Each number is 500 + 25 x the weight over the matrix's rms, rounded and kept within 0 to 999. Layers, rows and columns count from 0. Numbers have three digits each.

# layer 5 MLP down (transposed), 768x192, rms 0.0768, rows 573-587, columns 96-191
474519435496516494500489491498524517539437517479488514473508495500499511487473513498513513486514445492499479537516511493450492471499520524455468487502476484520507523489490494534522495547494490533500471506546474497485490491541512483488521488477484494509451496481516468516505525534524494502
519528489526488500488496489517488503462485533514481487541490514520498487507473521481501497473494504507501504480511497537520494491487489478491520486508496519492498502564480505494539536488504498519502534470473445462489518504459515522542514481452531483531502510494514556501537505515516520487
538540467487502459527509501515529463484507492502490472491521509536493456462475467480553489508516479480522539494450515530506524515497487495471506501522534476483538501460507528485515501506489444538537454471501481485500500481516486535499481501558502465553485502485486510519486493459472458490
435520546495503475501510507494481490500509505473508540458514480476473501521495504431467457480524524517499505517538496525505477519482517487528484437518535549554501521490494533485506493522533519527493467501488547503502489505487501470482493453471528550517488461542491521502521506473492493502
466474498505530469501483516525524509520472543512506525499503507503504472494511503524535483501502502512463540515462479524482501477507500493505472508503515439483505488501517536513478475483486485505494491473540494527523504519538503460504547512480508528468522505503490477517505504518521511460
473525506480518536490518462487529564420520516514506457500506571548475521465428503528503508503475490493486482491473514551503476496537527526539522529494493536500537529470444496492505516523548464492514498451439492522490490525489509577497509479511479517488435474479532523509475520495524469480
456507500497499468481476467475504516497484439484551483489525484486497514478465535469503498517544474520472512536528533507508529465472514524476513524526490494487511536506509452483494548503525459523476520460491475519482517493502463490490523509502479447487502507495478512529491521477512498474
485516530500547523542529491501496464509501503515504496500486475538490528505554489472489479503531500490481512504514561495508477512530512508513531497520524456519557491529513505480482544582502468531482485539505499471490502477475524538538493516474540487522526527553492502507538443518507527472
482548548503527503493491501516494521482512505470464455469529517496442508541495510504519514544519536476506479501523541480438507485546494502539454520564488515512496521507508500544504491487524507481496465463451502491559515492521505460520530451499514506476488526485494520536478490521476538462
496482488517512500452482524518496542505480501527474494497515499493514473488453518476485507485551471494500534542488499521446513493508501511509502459460543487504510482502528501535491503486519516475476481484520471504496488504518493509481495501507479465513483492514515533571506503496502572488
522515505524508521480497493509508507473478506475534489467537515443484524519488512500499505495499487505506511525504544515552482488510492505506508498506501499504524540490486549482499502477498521498523509484531488504499493470529469493440512514505483481507542533555526510548487479492498497502
503495506520496484485488495484525541491566504532511518482456550506469502509463534448505473454495494481482515503502464540507491459485515500483486499522499546461477526499483517501547474487553493509494507506503516541512514491509524476503507490488509545499531495506443456543487523504479459530
559487472524510506452538512525507468481445488495509468522501511459486482468476520518451511486465455501529457501493467477493499531481536537538482530498504421546453487481565517517508468506498566499478510506494504522516467510533521505529464530456507533483506525483467515487542447487493451531
494502478464514527482532468516505486474492507521478480480516519467491502491529468517469555483550480540500500510511541536479501524442491530498475496524496553466462500488517530475501558510511482468504550520475538524517507517494502526525507499484518520546491513510520488536513482554471432480
512477491496432517482539512477506531536505534515512519449483492514491518512542503503500443506507534477536561475520486498480483498482482461509482499501491498498502515477495530475554509516528485502509521523478498479485527534466481544512499499471507479494519498496492466549471482537525511502
# layer 5 MLP up, 768x192, rms 0.0792, rows 574-587, columns 96-191
464520522510521524486493496463479473517516465506484526508485501473495482489516549516479493526533502540528526494506474477527472532500495547518478523521455499496557489509497441458489514479504473487481483480533523506519518485527512494512471516502510474498526501498475503509482533481518481532
486488493481467515459482491490490512517496496477540460508495516455521462469502526498482508537525471510529494492500483459469479483568515531536500467506514500514523559445467458448458488483530465489502486446502542499469497496473533502455494472480441506532489520492504498498530523491456474478
480470561500528491501508559513510470495527463484519575541519521546514486478551534510521446540514513502513505505480497474534514473456541476506516511515525537559499459495498467509544527564507479507556471490467489537465482488505502540520494463507484501501481492493478458509520480517473482504
506512509534440495512533516465482445517523483514519473492497447451511506504494483439472489485498558490494491519502492523538512494474533481508522471497509527473518518463509504520525495510483482469514523499486491516499523482452479502488470572512499532493470500510562524504520504486474493512
512454525516486530448478461484470516560517466499517501544488495478489501502500461476540524524523474481531496488474491513530556532502517513534500532506520471539529485515484511508494478503526487510486469539504498495499508523498527471463439457464532526474538551531501460521522535501402486471
532524509486524476504465514476439505505518520501479506507468560532497508523510483522538477525509535523518464523447473494508455535490522489562496487550512509511510497504499473511493467493563557461461470532532511507519509494463494519468515542533522513490531520523472496509523526557494483461
496538474493494507493476527522494489512505487448489484533472488553495496495476520558540517512528503513488491494483471487508504523492508493500485509507440496485546465476474523530512516447496486462487508469500506491493526489532548508482516506527495493444468517463509528474481514515474493506
486491505559519540504484513495530495520504450485523484491495489478546491472512527467461483537530499489511510544500499515495540510505478456531528535482549534460531481524507495478503516513492509507534496511455443486490507503523467530493465483518519508498498544498524496490490532525457496551
530515522518510510518536460517506479511547467501489502517448475522508482505501509466489519492522502513515480525508501508481513538525519539518510500516527518531513498528504469474527533489494503507493481447514524500493507484512490515479502494517500515476458495499498504484514526502472496496
562485504514496517500453513482476497508515533505532540540485518512523467455506467489538504492497529493495494501477503450512549503488525499455495497494498548489505496468490470518495484480511471482537521471496501462502566493508510505514513488463541505493498483531516522465503528488512479502
539485483553525479498510507491497475501501540508457463533472519487498517495523506485497463475514523513510519523507547534491486464465498568536480504520500462534529534527539499496431515502500519512539490511485530512460471518510520537500499508466481463458503496484502483505520452509538479494
506511500492525480518527543497538506505518481437484488504475532484476488478491483494559482506528493503490465480466484508500484465511509528522486527522499563502490542492475524493489524503541468516539515476510518470518497502512479499515551483500502530502510535462497527541493522518483474509
523514494512499480480524529496505513563517544500546537534491535495471470484487531517521529466491472486512542481480493527554488491536500494482523493478521514519486479510480496477472466498464545496474519521523482472482555481463511534479546499516457498492479516496483545513545481508511504491
525556519565509527501496492468534446524504531511544459502498528481542584480479548506523472526504511490529543472494466509518501458506516540493470499508498459535483491436466520488495491578510454522472461506528526520501485479543528511490512478502511475510454490501552452533518449492532479480